Each number is 128 + 24 x the weight over the matrix's rms, rounded and kept within 0 to 255. Layers, rows and columns count from 0.

# layer 3 MLP gate, 256x128, rms 0.342, rows 19-36, columns 0-127
[[136  81 118 147 194 144 145 122 119 104 136 155 128 130 110 128 133 102 165 122 136 129 133 148 133 146 146 110 127 156 131 162 110 152 121 164 165 142 129  92 143 123  96 130 158 143 149 159 185 121  96 124 153 129 115  96 126 117 129 135 105 125 132 167 133 134 109 143 137 161 124 148  94 115 174 120 117 161  96 135 142 151  94 148 119 128 126 127 122 157 154 116 135 124 131 150 133 111 146 114 125 146 106 118 134  95  92 129 100 100 134 130 142  95 130 129 193 125 129 113 145 100 119 102 132 134 165 121]
 [141 125 107 135 174 122 134 136  85 159  50 170 121  77 128 163 154 104 129 113  87 107 146 176 131 106 120 119 151 158 112 176 148 140 133 134 116 117 101 126 110 175 129 142 120 118 119 171 161 153 152 121 111 123  91  80 109 156 133  74 141 154 138 144 137 145 115 145 115 160 142 130 109 146 151 100 176 130 130 113  85 114  84 167 144 137 163 109 115 113 106 132 124 129 162  98 111 130 104 154 164  73 149 120 139 108 115  68 143 131 104 134 142 143 146 173 157 139 141  85 140  87 163  89  92 127 110  99]
 [151 139 126 137 138 180  79  81 124 121  98 158 130 167 127  94 118 171 179 104 133 134 106 173 116 155 166 166 150 102 102 103 108 121  86 133 164 117 101 150 146  99 119 155 131 117 138 127 143 162 124 140  85 149 129 145 151 116 115 148 132 105 114 178 115 173 107 126  95 139 146 104 126 123 146 101 102 122 175 129 119 116 165 138 103 145 149 131  84 176 185 154 106 113 158 124 105 106 123 152 104 149  99 107 177 144 106 143 133 152 134 100 151 133 156 113  49 112 116 120 115 172  85 143 118 134 151 140]
 [154 142 139 147 106 129 119  86  80 140 129 166  81 166  85  92 113 161 137  89 165 131 142 108  80 163 162 113 102 110  88 139 139 139 142 100 150 166 129 110 124 184 164  98 116 140 136 133 121 167 130 106 105 134 139  90  80  94 121 120 160 138 108 126 110 120  89 114 130 111 126 147 118 134  96 107 123 129  79 114 131 111 151 148 149 128 130 152 140  96 109 173 140 136  98 182 180 187 117 145 138 148 141 100 133 107 146 152 148 157 140 120 134  95 131 120 153 153 145 146 154 117 140 135 156 135 120 135]
 [ 81 126 126 152 146 106 146 156 112 115 146 102 127 184  90  91 138 111 129 150 132 125 126 121 107 132 171  87 171 124 158 149 134 111 110 101 124 123 120 143 121 123 154 133 136 167 140 155 136 129 123 101 156 142  87 129 121 113 134 149 133 126 122 130 108 125 118 114 146 146 162 134 140 146  83 133 164 111  74 118 140 155 108 109 110 118 125  93 124 139 100 157 119 162 102 167 106 109 114 140 122 136 141 101 145  95  88  81 128  74 201 115 117 128 127 134 131 118 135  91 138 136 120  88 137 124 126 147]
 [108 135 135 111 135 114 111 138  82 141 161 142 142 160  76 124 155 139 117 136 140 121 138 147 128 137 145 105  91 135 134 140 176 127 127 157 112  94 125 136 111 136 122 140 104 107 109  94 125 154  87 134 137 116 127 132 126 167 136 142 107 137 116 128 112 141 112  91 111 130 140 110 138 116 113 112 129  67  94 105 129 106  85 105 124 121 129 134  73  78 117 104 154 165 110 137 138 133 105 148 137 122 137 136 123 132 106 117 137 159 171 111 139 120 152 132 123 136 173 129 157 128 116 142 157 148 171 128]
 [172 133 109 118 181  98  94 118 138 122 136 152 105 104 174 114 106 141 100 140 143  99 122 170 112 124 157 153 114 106 156 158 118 117 132  97 146 117 140 122 126 144 105 149 169 109 155 122 132 146 131 121 173 152 159  91 124 121  96  91 147 111 138 143 123 114 138 122 112 173  78 136 132 116  90 159 131 160  97 161 106 137 114  94  87 166 143 119 141 115 162 164 128 155 113  68 113 139 149  83 128  98 116 148 111 142 116 129 139  89 164 125 122 116 127 100 135  97 150  79 125 144 113 137 166 102 107 107]
 [110 149 111 127 125 132  82  79 168 134 117 125 107 152 107 108 122 112 145 133 116 125 121 162  89 119  97 135 165  95 106 154 145 167 122 113 128 107 142 131 141 148 107 134 117 119 156 149 109 140 114 156 109 129 130  68 147 120 142  95 157 131 100 107 102  90 127 127 202 114 206 111 130 162 131 144 168 132 139 151 169 127 118 158 107 149 112  90 120 127  74  88  98 131 138 118 122 113 115 104 132 139  95 134 125 132 123 129 121  87 190 108 114 117 109 147 121 158 123 166 176 154 113 114 132 117  81 123]
 [127 107 139 124 168  96 129 125 143 174  99 117  82 120 111 128 100 136 119 134 137 136 137 125 152 131 127 163 157  98 183 137 145 138 109 102 128 105  97 170 100 123 121 142 152 109 114 154  99 106 147 150 138 138 166 164 125 158 128  74 169 100 108 124 112 128 140 154 121 136 131  87 135 143 152  89 124 181 129 162 109 159 139 184 162 127 135 109 107 149 156 137 127 148 148  85 162  99  97 150 135  85 115 168 153 172 174 110 121 115 146 144  98 122 103 100 109  94 136 174 125 152  95  82 114  90 114 126]
 [113 165 142 141 145 119 127 128 208 151  86 123 108 130 102 142 116 160 118 116 170 124  96 108 116  57 132 135 163 101 165 136 124 131 109 160 140 183  97 103 118 131 117 122 168 133 129 128  92 122 133 138 153 146 106 132 161 118 121 120 134 138 113 109  76 160 128 153 146 109 106  99 125 145  85 100 137 111  97 143 113 109 137 134 134  77 159 116 114 151 111 157 104 158  97 151  93 115 154 147 147 142 130 109  96 170  91 166 140 120  77 150 150  89 149  96 119 118  77 158 187  82  97 137 147 121 166 116]
 [139 149 129 105 135 114 167 107 105 155 146 115 148 164  91 106 113 111 119 129 160 137 114 161 116 178 160 108 130  93 167 143 109  86 121 157 113 129 131 140 134 117 122 143 125 118 146 133 167 118 117 158 132 127 122  96 123 129 114 134  98 144  97 164  94 154  83  84 158 171 163 141 142 198 132 110 101 135  84 101 111 165 164  98 132 113  77 133 114 125 104 111 124 125  85 111 122 127 127 164 153 101 132 113 163 132 106 126 123 113 147 123 155  95 143 109 162 111 152  78 104  99 138 128 159 139 124 110]
 [176 138 104 136 138 135 155 132 137  98 100 121 122 105 119 125 157 141 125 109 154 119 143  77 131 147  74 123 162  78 108 129  90 101  96 127 135 153 144 117 145 109  87 127 142 146 130 122 159 138 111 183 164 126 122 142 109 131 168 103 140 138  62 129  96 138  88 156 105  95 145 103 152 122 150 187  92 148 129 104 136 106 175 131 124 146 110 124 143 183 144 137 139 114  79 150  97 115  95 136 113 118  96 152 110 164 150 131 144 132 111  92 160  85 158 183 141 135 165 171 146 105 123 111 154 131 149 101]
 [155 120 128 164 153 167 126 116 132 141 106 142 121 127 170 125 167 132 158  89 193 154 130 185 141 140 138 137 118 107 117 124 120 160 105 109 109 135 110 173 135 125 154  93 172 150 155 158 106 122 165 139  97 136 152 123  75  84 161 112 145 131 169 146 120 130 118 128 169 169 111 150 112 108 156 132 136  97 131 122 110 130 115 129  90 137 119 151 138 131  98  87 121 103  75 143 115 138  61 121  87 144 134 142 121 147 104  87 113 130  75 136 116 147 151 176 147 105 144 150 124 148 146 129 145 163 137 126]
 [144 160  84 131 132 119 109 115 125 107 125 130 172 157 148 129  92 109  96 159 109  98 117 133 121 129 140 111 131 150 158  80 117 194 129 119 154 125 130 103  77 172  82 138 122 108 128 137 114 149 162 108 114 119 135 107 119 144 117 127 154 154 112 120 138 107 134 129 126 167 113 137 130 128 126 109 171 128 166 153 135 124 175 134 111 140 156 106 156 123  71 185 152 127  89 176 150 177 133 125 118 157 129 135 117 120 100 153 154 110 115  82  81 137 176 126 147 106 127 116  88 174 125 141 133  93  98 159]
 [120 133 164 154 117  83 129 113 153 138  80 136 118 164 127 149 128 123 108 150 113  92 143 120 122 135 101  98  97 119  86 149 131 142 129 121 129 132 155  70 134 117 123 135 131 146 102 133 138 136 113 108 118 138 117 125 117 143 117 162 129 122 107 138  89 125 128 119 122 133 173 159 129 138 137 135 116 175 106 146 127 163 139 139 148 149 107  89 149 175 129 105 135 123 120 139  99 163 128 104 116 206  84 108 162 103  82 158 129 116  96 130 128 134 114 149 149 155 110 153 139  87  89 115  90 145 126 143]
 [135 108 103 142 147 138 120 144 177 123 127  85 103 131 175 143 154  93  79 122 154 146  87  95 182 156 133 117 147 125  94 137 133 176 130 112 109 125  81 124 146 136 105 136 121 106 109 153 141 147 122 141 116  84  89 122 121 128 104 121 117 142 132 141 113 114 118  87 123  84 138  99 116 157  91 162 135 126 115 144 143 120 127 149 155  82 139 135 134 102 125 130 110  99 108 116 104 127  96  74 140 136 109 152 124 151 149 133 149 115 158 116 116 161 126 136 143 144 132 134 113 146 140 127 110 106 139 136]
 [122 118 201 167 117 140 146 127 107 197 151  97 169 116 116 118 139 182 170  93 151 101  85 202 140 112  92 148 153 137 102  92 115 145 128 146 121 113 147 111 137 123 125 130 119 113 102 146 128 113 110  88 116 139 126 129 134 142 133 137 113 154 128 150 111 147 158 144 141 188 168 110 138 137 104 154 115 150 147 141  49 157 149 130 156 145 117 106 137  90  96 103 114 128  97 139 120 119 117 139 102 149 148 110 124 153 146 103 122  94 167 153 115  99  83 163 143 164 130 129 140 119  81 114 126 115 164 103]
 [145 118 115 147 135 165  89 106 117 135 103 100 120 150 137 145  98 129  98 120 161 166 109 178 102 149 148  90 113 137 102 171 142 157 124 143 119 136  89 161 140 158 120 105  94 159 156 123 102 102 128 114 144 131 121 155 155 136  95 136 174 106 132 159 132 122 100  83 102 106 115 130 133 183 131 144 129 142 132 146 107 101  75 143 128 152 131 139  93 108 158 115 149 164 103 136 131 143 118 105 125 126 170  93 107 124  99 133 169 121  58 119 126 153 148 100 159 139  99 142 127 137 115 155 148 136 104 102]]
# layer 3 MLP up, 256x128, rms 0.369, rows 19-36, columns 0-127
[[ 99 110 113 100 141 128 119 126 141 155 119 124 119 141  94 141 120 151 123 113 151 123 117 101 140 125  89 121 129 146 103 146 122 133 125 139 122 124 144 143 119 124 163 144 144 118 127 108 112 159 148 146  94 127  85  83  96 138 127 108 134 130  82 114  95  86 155 117 147 154 172 125 126 146 175 126 104 112 100 118 145  93 127  88  97 142 135 147 144  81 137 111 141 151 132 107 165 112 141 145 132 155 167 116  97 130 132  92 148 174  86 120 130 153 151 146 103 128 174 145 131 114  77 113 108 126 149 175]
 [115 175 165 137 150 131 119 122 164 100 118 133 160  93 146 110 130  90 156  74 133 161 188 140 143 136 162 131 119 130  93 133 143 146 126 123 142 123 134 146 145  84 116 152 162 107  91 142  69 125 105 122 114 148  99 158 160  96 151 132 145 151 126 166 111 122 145 131 132 117 114 114  95 141  71 122  87 130 111 131 102 165 115 104 162 112 133 142  69 156 117 121 121 148 134  94 115 118 189  85 154 125 108 125 137 112 106 116 114 101 123 123 137 116 122 186 157 156 140 127 182  82 105 131 106 128 120 116]
 [ 90  91 121 125  99  98 124 176 117  99 121 126 144 118 126 136 160 119 130 110 154 170 133 114 113 106 125 143 136 141 162 142 118 134 175  99  98 114 112 154 178 141 124 157 148 130 140 133 158 136 104  96 114  52 136 149  95  99 148 101 105  78 110 125 110 107 136 141 148 150  93 116 127 144 110 104 185  97 105 132 129 142 104 151 124 118 128 137 172 104 115 166 128 133 119 121 104 172 117 131 146 114 145 121  88 133 176 149 129 124 129 142 104 110 126 145 138 143  99 106 121 119 138 132 120 119 107 145]
 [147 120 108 152 145 126 134 132 112 148 141 155 115 124 117 139  99 152  66 100 112 111 138  85 115  68 142 129 153 103 137 127 129 138  95 117 202  86 148 133 127 166 157 137 113  82 145 132 140 183 134  98 107 153 176 138  83  95 100 132 166  68  93 104 121 113  93 108 123 113 125 149 130 107  89 122 125 144 136  93 119 128  88 117 114  88 134 119 149 140 123 149 144 141 190 129 125 148 108 148 120 125 102 163  98 154 139 133 140 149 134 139 128 129 169 142 134 130 140 131  92 111 156 104 128 122 122 169]
 [ 78  69  84 119 150 121 104  89 154 150  96 168 153 140 118 140 131 119 129 172 135  92 140 143 127 134 126 167 158 129 137  96 124  70 132 147 151  94  99  99 145 122 108 137 115  83 137 127 118 147 105 112 142 158  79 151 119 122 162 143 124  84  97  99 148 145 116 101 108 110 103 136 134 160 114 133 112 132 179 122 107 172 145 155 139 103 165 101 162 185 129 171 137 125 162  92 124 129 120 123 108 132 133 143 103 107 163 165 165 108 149 197  99 144 128  99 141 135 112 127 141 123 145 119 133 130 139 120]
 [122 168 159 142 160 131 158 171 101 104  79 122 160 131  93 121 127 151 140  65 142 121 125 131 147 122 119 133 111 143  66 139  90  88 118 158 131 133  99 125  88 146 154 130  88  79  76  96 190 135  93 141 106  94 108 127 119 152 127 124 124 159 130 165 166 154 133 161 114 135 114 100 146 138 129 123 141 114 134 126 132 127 131 137 116 138 139 149 146  89 119 105 113 169 112 134 104 146 113 142 129 122 117 124 104 154 127 126 144 148 123 112 127  95 116 143 133 120 167 135 152 158 114 126 151 175 109 110]
 [126 109 152 164 124 111 120  79 145 161 118 121 109 124  92 136 111 106 124 121 118 140 114 155 135 117 122 158 141 147 153 105 126 104 111 130 135 105 163 170 144 116 133 120 142 147 162 124  84 110 143 122 110 152 113 115 120 102 140  90 147 107 152 147 135 106 164 125 108  98 126 127 126 137 133 126 128 170 127 128 110  91 134 137 168 139 145 128  99 132 167 104  91  78 107  94 165 159 147  92 139 115 117 115 120 146 144 140  94 161 148 117 129 163 149 105 128 118 129  95 142 104 122 120 158 146 129 127]
 [125 151 142 154  91 169 151 211  99  77 115 202 100 161 159 112 140 153 139 158  72 166 139 147  82 139 145 135 105 111 144  54  81  79 122 186  85 139 114  99 126 146 162 140  98 158 100 124 133 121 123  84 128 122  99 126  89 138 103 128 129  85 142 163 166 164 160 105 106 133 104 102 135 132 130  90  76 135 155 137 143 127 173 114 116 106 119 161 144 154 142 156 109 133 130  95 152 119 120 138 125 158  84 130 102 178 131 134 133  97 128 111 126 138 123 108 176  97 102 129 100 128 118 171 146 113 160 120]
 [132 143 153 172 147 135 177 100 166 117  91 135 118 105 105 136 135 144 137 151  90 118 130 107 104 101 166 125 127  78  65 120 108 142 110 173 120 153  81 126 138 169  98 110 124 102 121 113  86 171 100 147 141 129 101 137  88 109  81 120 171 124  75 115 127 144 113 116 115 133 113 155 136 104 120  80 140 118 123 164  99 110 120 143 155  87 117 154  90 118  83 142 142 134 131 113 127  95 119 135 149 106 132 159 166 152 141 128 143 106 142 160 168  96  94 133 105 149  98 133 170 140 171 178 141 129 107 117]
 [158  85  96 130 116 119 138 107  94  95 162 160 165  95 104 133 144 164 119 127  81 149 159 144  93 114 118 162 117 138  79 188 140  95 146  64 143  73 157 177 101 105 170 167  84 119 117 129 167 128  87 141  99 128 153 125 135 123  63 148 143  62 144 140 113 122 116 107 121 172 161 148 151  95 136 123 132 138 148 102 126 165 133  96 132 161 126 148 118 153 105 127 141 127 142 127 139 125 127 118  93 151 109 118 156  66 149 117  94 127 129 138 119 150 128 127 146 123 155  80 127 119 116 134 122 143 117 160]
 [ 92 150 175 141 108 129 154 149 104 125 138 135 173 121 100 113  95 116 152 111 168 131 187 154 106 147 118 139 114 109 172 103 139 122  85 148 143 144  95 139 104 111 113 120 144 174 168 160 115 144 104 112 106 129 166  50 116 147 114  98  99 107 143 108  97 144 112 115 162 174 163 124 117 112 127 151  98 163 119  89  94 121 194 113 106 122 112 178 162 131 128  86 125 147  83 168 147 126 124  74 202 109 140 112 125 170 160 120 121 121 152 116 132 172  99  67 126 148 131 113 146 143  77 110 179 151 105 118]
 [ 88  98 122 143 140 110 146 132 125  82 139 128  94 111  61 125 112 109 107 139 127 109 107 164 107 168 126  85 147 144 112  44 163 138 164 139 142 134 124 156 133 124  70 127 138 124 119 148 146 164 152 121 138 168 113 110 134 112 157 106 153  95 125 128 144 123 129 161 120 111  72 134 127 109 148 100 139 114 140 119 132 129 129 126  92  60 157 171 124  93 127 165 113 136 163  97 106 139 131 116 147  80 131 134 131 160 138 126 154 123 134 147 114 175 143 140 158 137  92 168 120 153 128 144 161 137 162 111]
 [ 79 119 124 143 121 129 111  87 146 134 108  93 148  88 112 143 131 163 135 110 122 155  81 159 141 121 116 140 132 103  93 134 154 138 148 135 150  86 154 155 143 136 103 112 131  98 146 170 114 148  60 125 153 124 127 132  99 150 140 119  97  90 123  67 119 142 130 144  87 122 118 117  92 178  97 149 148 128 134 166 147 130 159 140 154 121 138 127 160 142 138 114 152 142 142 114 127 122 106 151 103 136 136 103 135 130 111 139 123  99 149 130 157 138 148 168 151 106  79 113 135 152  96 112 114 134 133 118]
 [109 125 128  80 134 114 120 142 120 157 148 118 121 121 118 140  97 120 138 121 180 164 129 137 138 159 103 141  85 104 150 165 108 135 138 127  74 143 138 143  96 127  89 124 168 150 118 152 131 118 138 143 146 131 134 110 156 167 189 110 100 124 143 138 144 118 130 106  97 143 145 157 114 197 152 138 111 129 149 154 116 157 132 102 113 160 152 115 143  92  87 121 174 117 167 126 124 118 135 145 140 109 110 105 156 111 171 126  99 133 149 131 120 107 134 112  93 167 120 156 109 137 131 176 112 143 114 105]
 [109 106 144 139 109 174 147 109 174 106 120 156 137 145  88 120 150 107 121 136 132  81 152 141 158 137 157  85 151  99 123 176 128 138 123 110 145 118 142 153 154 107 105 124 126 144 109 140 113 153 115 107 118 104 113 129 131 101 154 108 117 119 105 131 105 110  91 113 115 113  99 131 143 105 112 129 111 130 103 160 134 165 128 120 151 144 148 158 163 133 141 147 105 140 138 143 131 136 149 154 113 169 128 116 103 102  72 128  99 141 117 147 150 122 123 133 111 121 169 129 109  78 137 107 102 104 149 159]
 [128 126 126 157 141 129 139 129 141 117 113 139 103 113 103 106 105 132 145 105 135 153 120 123 126 115 142 151 132  93 129 159 146 114 114 117 130 135 132 134 140 123 161 142 131 113 168 122 104 126 124  94 143  97 102 113 122  90 129 123 140 107 135  84 117 112 128 124 174 124 141 100 108 140 128  91 136 141  92 137 169 127  99 160 122 172 115 128 109 142 119  78 108 141 151 177 134 133 149 127 102 112 145 166 141  97 118 144 126 115 121 134 125 136 122 123 132 124  87 124 108 160 118 133 163 114 117 113]
 [177  85  91 134 123 148 121  98  93  95 165 123 123 109 129 142 138 115 119 148 135 100 133  41 132 171 140 127  90 127  86 147 138 135 119 121 136 140 143 124 128 146 134 166 128 143 105 130 116 146 116 124 148 138 113 134 121 111 101 160 177 115 144 113 152 110  95 108 112 131 123 124 143 113 132 130 106 119 139 101 132 125 113  78 176 123 133 146  75 144 131 164  86 114 139 148 121 165 185 132 198 128 126  93  87  94 159 137 113 152 141 108 124 161 145  87 141 176 109 122 154 124 103 129 163 120 138 123]
 [146 138 108 104 105 129 160 111 146 140 149 144 127 125 119 116 134 147 138 102 161 105  83 133 160 116  80 121 134 120 107 133 128 104 155 154 139 154 118 122 136  62  90 133 130 104 109 143  98 136 120  89 142 185 137 112 127 116  92 138 128 123 110 113 133 145  92 180 110 117 133 151 146 141 157 155 123 120 147 135 123 133  83 184 148 117 130  83  89 115 109 138 109 115 139 133 130 109 134 131 145 128 127 124 105 127  83 118 110 128 140 134 131 173  95 164 127 114  63 128 148 127 121 132 150 129 146 111]]
# layer 3 MLP down (transposed), 256x128, rms 0.194, rows 19-36, columns 0-127
[[112 170 113 109 109 129 138 132 116 129 141 118 124 142 163  70 128 148 107 116 108 130 157 102 129  95 135 124 101  87 120  91 139 150 150 126 118 111 151 123 158 128 123 131 176 146 133 121  95 129 153 114 131 132 149  99  88 139 105 130 111 107 139 120 140 151 138 144 126 142 103 134 115  86 166 120  94  89  94 114 152 135 110 115 143 110 100 130 124 118 145 113 150 120 113 151  88 169 117 145 110  83  84 166 130 112 153 107 132 145 114 133  92 165 136 139 154 155 123 165 120 113 152 111 145 156 125 126]
 [ 99  89 129 117 156 104 127 132 114  88 126 135 106  99 133 137 105 140 145 112 161 136 116 124 118 116 118 113 164 107 113 102 152 129 122 124 127 134 127 110 170 149 142 170 152 134 169 104 164 169 133 120 112 131 115 127 163 133 133 149 100 116  91  63 108 169 134 145 162 112 171 111 128 118 121 112 133 141 120  97 172 193 177 129 131 102 147 133 111 112 116 163 136 184 117 191 130 130 142 117 155 140 131 126 123  99 123 128 104 128 121 125 151 118 120  93 119  89 107 109 102 124 148 155 150 100 102 164]
 [ 80 164 124 113 134 162 144 158 145 129 148 135 118 122 149 109 126 141 102 110 130 113 128  98 139  92 100 158 114 116 133 145 102 155 122  84 132  88 141 124 111 105 141 111 109 164 137 163 125 109 161 134 104 100 141 160 154 154 126  91 117 134  96 159 162 106 131 100 136 219 134 126 125 136 132 105 133 101 111 132  63 134  79 140 182 145 150 120 118 117 141 141 148 140 100 119 108 151  94 133 150 138  86 138 113 151 151  64 145 118  80 127 120 119 141 142 127 117 108 141 131 133  81  55 111 113 126 178]
 [113 172 151 136 156 151 142 132 149  87 134 143 171 138  65 165 170 110 113 117 161 186 111 116 143 166 108 131 174 162 133 160 144  91 100 139 108 139 128 150 115 151  96  59 157 141 113 104 112 123  80 130 131 126  94 165 179 115 153 137 154 129 157 152  75  92 118  76 175 122 104 134 172 134 142 111 126  96 117 129 129 107 137 127 114 144 181 165 138 124 121 140 117 148  75 119 104 163 139  97 157 137 146 103 139 138 128 126 140 150 128  90 102 141 132 170 124 136 123 120 156 153 107 174 126 130  89 175]
 [ 96 143 131  99 114 111 116 150 138 111 121 153 151 152 104  51 104 109 135 152 117  98  76 120  87 125 124 118 105  96 134 135 144 104 125 106 134 102 135 153 160 132 151 103 199 126 135  94 105  90  77 147 145 134  83 158 100 134 150 109 130 143 103 121 118 116 156 177 132 136 136 140 143  85 134 113 118 140 114  88 154 119 111 111 128 111 142  72 122  98 136 136 113 114 112 106 172 135 122 112 132  90 123 143 155 100 160 141 118 115 105 124  88 110 127 108  94 104 141 158 114  64 151 111 100  94 122 117]
 [105  57 137 145 119  76 148 113 130 144 117 103 171 144 151 130 106 128 113 140 149 148 160 163 109 135 113 131 115 105 163 159 126 118  93 131  86 143 180 112 129  71 120 135 119 104 136 128 157  94 136 119 117 145 118 144  91 137 169 122 126 139 119 131 126 132 148 134 145 129 120 135 111 144 128 117 173 172 124 128 111 127 138 143 137 120 120 188 107 126  94 156 113 121  91 128 146 137 107 142 111 116 118 156 136 145 101 141 115 143  66 123  86 138 103 156 133  99 139 100 160  84 116 136 131 106 126 152]
 [ 97 168 123  87 151 121 133 107 170 112 141 146 141 138  52  98  89 125 112 114 143  96 168 127 114 135  99 155  85 132 153 114 117 120 110 142 119 163 147 124 126 133 126 129 107 137 121 181 151 118 152 101 131 135  92 103 139 157 117 116  72 155 142 143 126 143 140  56 153 136 100 134 154 107 145 110 116 134 133 120 151 124 132  99 144 157 131 148 130 122 152  98 122 144 137 126 167 100 132 144 131 137 128 145 137 100 144 128 145 166 134  93 131 149 158 121 131 164  90 128 154 103 126 151 172 153  97 182]
 [148  79 193 101 178 135 165 199 100 148 144 105 152 121 143  81 176 148 138 138 109 137 122 141  94 187 121  52  60 141 134 126 145 129 109 125 139 125 130  96 126 153 100 138 148 138 117 156 108 147 101 135 157 114 112 128 134 129 151 138 124 113 120 147 147 144  96 162 121 123 134 147 140 142 124  76  99 143 106 102 132 134 157 104 170 115 115 147 104 129 163 152 194 141 153 163 128 129 128 125 114 118 163 122 107 123 123 103 144 106  67 150 123 116 120 134 176 122  90 127  93 122 131 120  79 136 143 125]
 [132 153 141 177  97 150 153 100 120 105 152 102 132 184 123 157 105 138 134 185 173 167 134 155  87 103 143 147 158 122 115 167 113 146 104 121 134 162  99 121 131 132 122 188 123 164 126 191 103 106  90 162 134 112 147 119  84  94  79 154 108 111  99  78 116 140 162 140 102 133 130 159 109 127 126  96 134 152  97  95 101 126  73 127 154 126 163 122 103 130 109 131 103 162 124 150 198  82  82 108 146 123 123 138 107 112 130 142 132 129 117 138 133 131 144 133 101 137 136 148 107 130 122 131  98 135 142 115]
 [120 111 117 144  87 134 137 129 164 135 125 158  73  76  99 156 162 158 142 107 124 131 138 123 105 147 130 131 145 143 121 170  82 135  89 162 163 125 130 168  99  85 124  96 138 146  83 134  92  84 117 121 116  95 196 103 144 140 146 172 150 106 155 145 132 116 101 134 123 143  88 132 144 139 139 134 158 148 185 157 100 159 118 137  65 144  92 152 141 106 167 160 124 101 143  98 105 151 126 113 150 134 168 144 108 125 157  76 159 139 108 107 146 121 100 105 116 147 123 162 129 131  97 106 148  61 168 135]
 [ 75 167  82 147 111  88 118 128 139 111 103 138 166  97 147 143  99  93 141 127  91 146 115 161  87 124  86 122 113 104 101 107 147 136  55 150 109 145 153 150 146 139 103  90 144 129 150 134 165 149 129 112 131  67 145 162 142 139 108 169 144 148 112 133  87  96 134 140 132 109 145 143  80 118 133 120 148 135 134 149  94  86 138  96 171 131 134 144 148 137 131 141 118 145 117 156 182 131 133 163 106 114 123 123 191 131  70 132  99 133 103 101 145 113 109 117 130 118 143 143  98 138  93 132 153 138 114  93]
 [106 134 145 171  70 158  91 124 130 141  83 112 102 148 125 132 134 129 104 135 125  82 140 145 127 140 110 103 156 101 128 136  96  53 114 136 134 125 138 123 137 118 116 141 138 123 123 125 133  87 146 155 141 149  89 108 136 121 121 143 165 133  92 133 123 175  90 118 141 106 179  67 118 188 121 130 145 137 100 147 115 138 137 155  80 114 148 107 124 114 145 132 125 132 146 104 134 118  69  90 119 100 118 144  93 148 121 145 150 102 134 150 164 109 141 143 122 163 118 146 128 122 119 135 109 145 161 131]
 [147 201 120 147 108 142 119 110 113 121 137 175 122  90 119 127 144 149 120 102 106 152 131 134 149 148 160 121 150 142 123 143 130 109 143 147  87 113 105 153 113 129 142 112 112 122 115 109 146 143 121 130 145 150 133 149 116 144 110 114 119  89  83 100 169  99  91 132 102 150  90 122 105 108 150 128 116 113 127 123 157 207 123 109 106 140 122 116 139 146 140 135 103 105 136 153  88 114 123  95  74  79 140 130 121 139  81 125 139 130 128 145 139 130 141 135 113 144  93 144 104 160 142 121  72  90 124  90]
 [166 139  99 106 112 139  97 107 128 127 132 119 135 119 137 140 112 114  92 122 136 146  98  94 125 131 142  88 149 109 155 119  64 140 128 146 146 121 129 125 148 144 113 177 123 115  97 118  90  92 135 127  95 117 120 114 108 146  79 110 129 119 133  91 145 105 110 163 109 147 155 116 111  66  89 139 117 135 141 130  89 138 123 130 135 111  96 100 102 130 144 100  96 117  84 123 114 126 124 126 161 129 140 101 138 111 146 133 121 122  95 146 149 145 130 105 106 149 112 117 117 198 111  60 141 102 158  82]
 [129 110 136 104  88  89 161 134 107 126 148  86 161  89 147 136  89 101 110 135 144 107 123 137 152  97 112 153 125 116  97 118 157 145 150  74 128 100 122 107 157 140 123 129 132 143 125 147 125 102 159 138 130 125 132 150 103 105 152 127 128 116 123 171 124 159 145  84  87 121 147 106 136 114 137 106 158  82 111  98 141 129  86 137 159 122 133 105 135 120 105 114 147 115 153 129 143 110  77 133 127  80  91 137  98 119 165 190 129  99 129 119 139 103 161 145 122 124 130 109 116  89 111 131  71 131 119 119]
 [143 178 129 144 131 130  92 126 172 137 136 140 144 104 131 185 108 107 133 121 117  99  99 101 151 142 125 136 126 143  94 108 106 123 146 110 121 132 140  90 114 107 112 140  75 126 137 137 117 137  91 114 113 142 135 146 107 123 134 146 138 156  80 133  86 139 148 131  96 123 137 124 110 148 105 141 158 133 140 149 128 122 127  84  88 122 155 128 168 125 140 110 135 110 138 123 168 130 140 105 120 133 113 109 159 140 103 122 159 124 151 141 146 130 108 135 145 143 161 109 130 113  90 123 101 135 135  70]
 [ 83 159  82 133 144 144 119 173 129 116 110 173 151 169 163 102 151 111  92 116 128 125 125 108 171  92 153 150  90 106 132 119 158 122 153 137 155  96 142 116 143 119 147 115  96 128 136 112  93  58 114  95 108 161 102 161 152 132 135 114 162 144 166 191  90 108 126 132 130 147 158 139 112 116 130 141 111  87 141 136 155 124 147 144 144 115 143  84 121 137 152 189 117 119 111 137 132 121 142 136 114 152 124 135 115 115 156 120 149 105 123 122 109 151 122 114 126 167 154 147 147 113  96 131 113 175 137 120]
 [147 187  96  91 157 124 112 117 149 143 118 113 130 154 113 126 126 147 185 140 107 134 131 133 130 140 157 111 136 152 126 166 124 113 152 179 125 114 153  82 128 125 125 176 117 132 146 155 148 119 117 104 137  71 156 119 162 119 140 155 139 122 130 132 116  77 104 122 120 108  88 169  88  86 139 120 151 122 119 121 139  93 128 144 164 142 122 136 117 145 141 113 183 138 113 119 102 123 122 120 114 142 145 130 134 135 138 144 118  94 108 105 134 118 131 126 136  97 158 128 122 121 118 183 101 201  72 188]]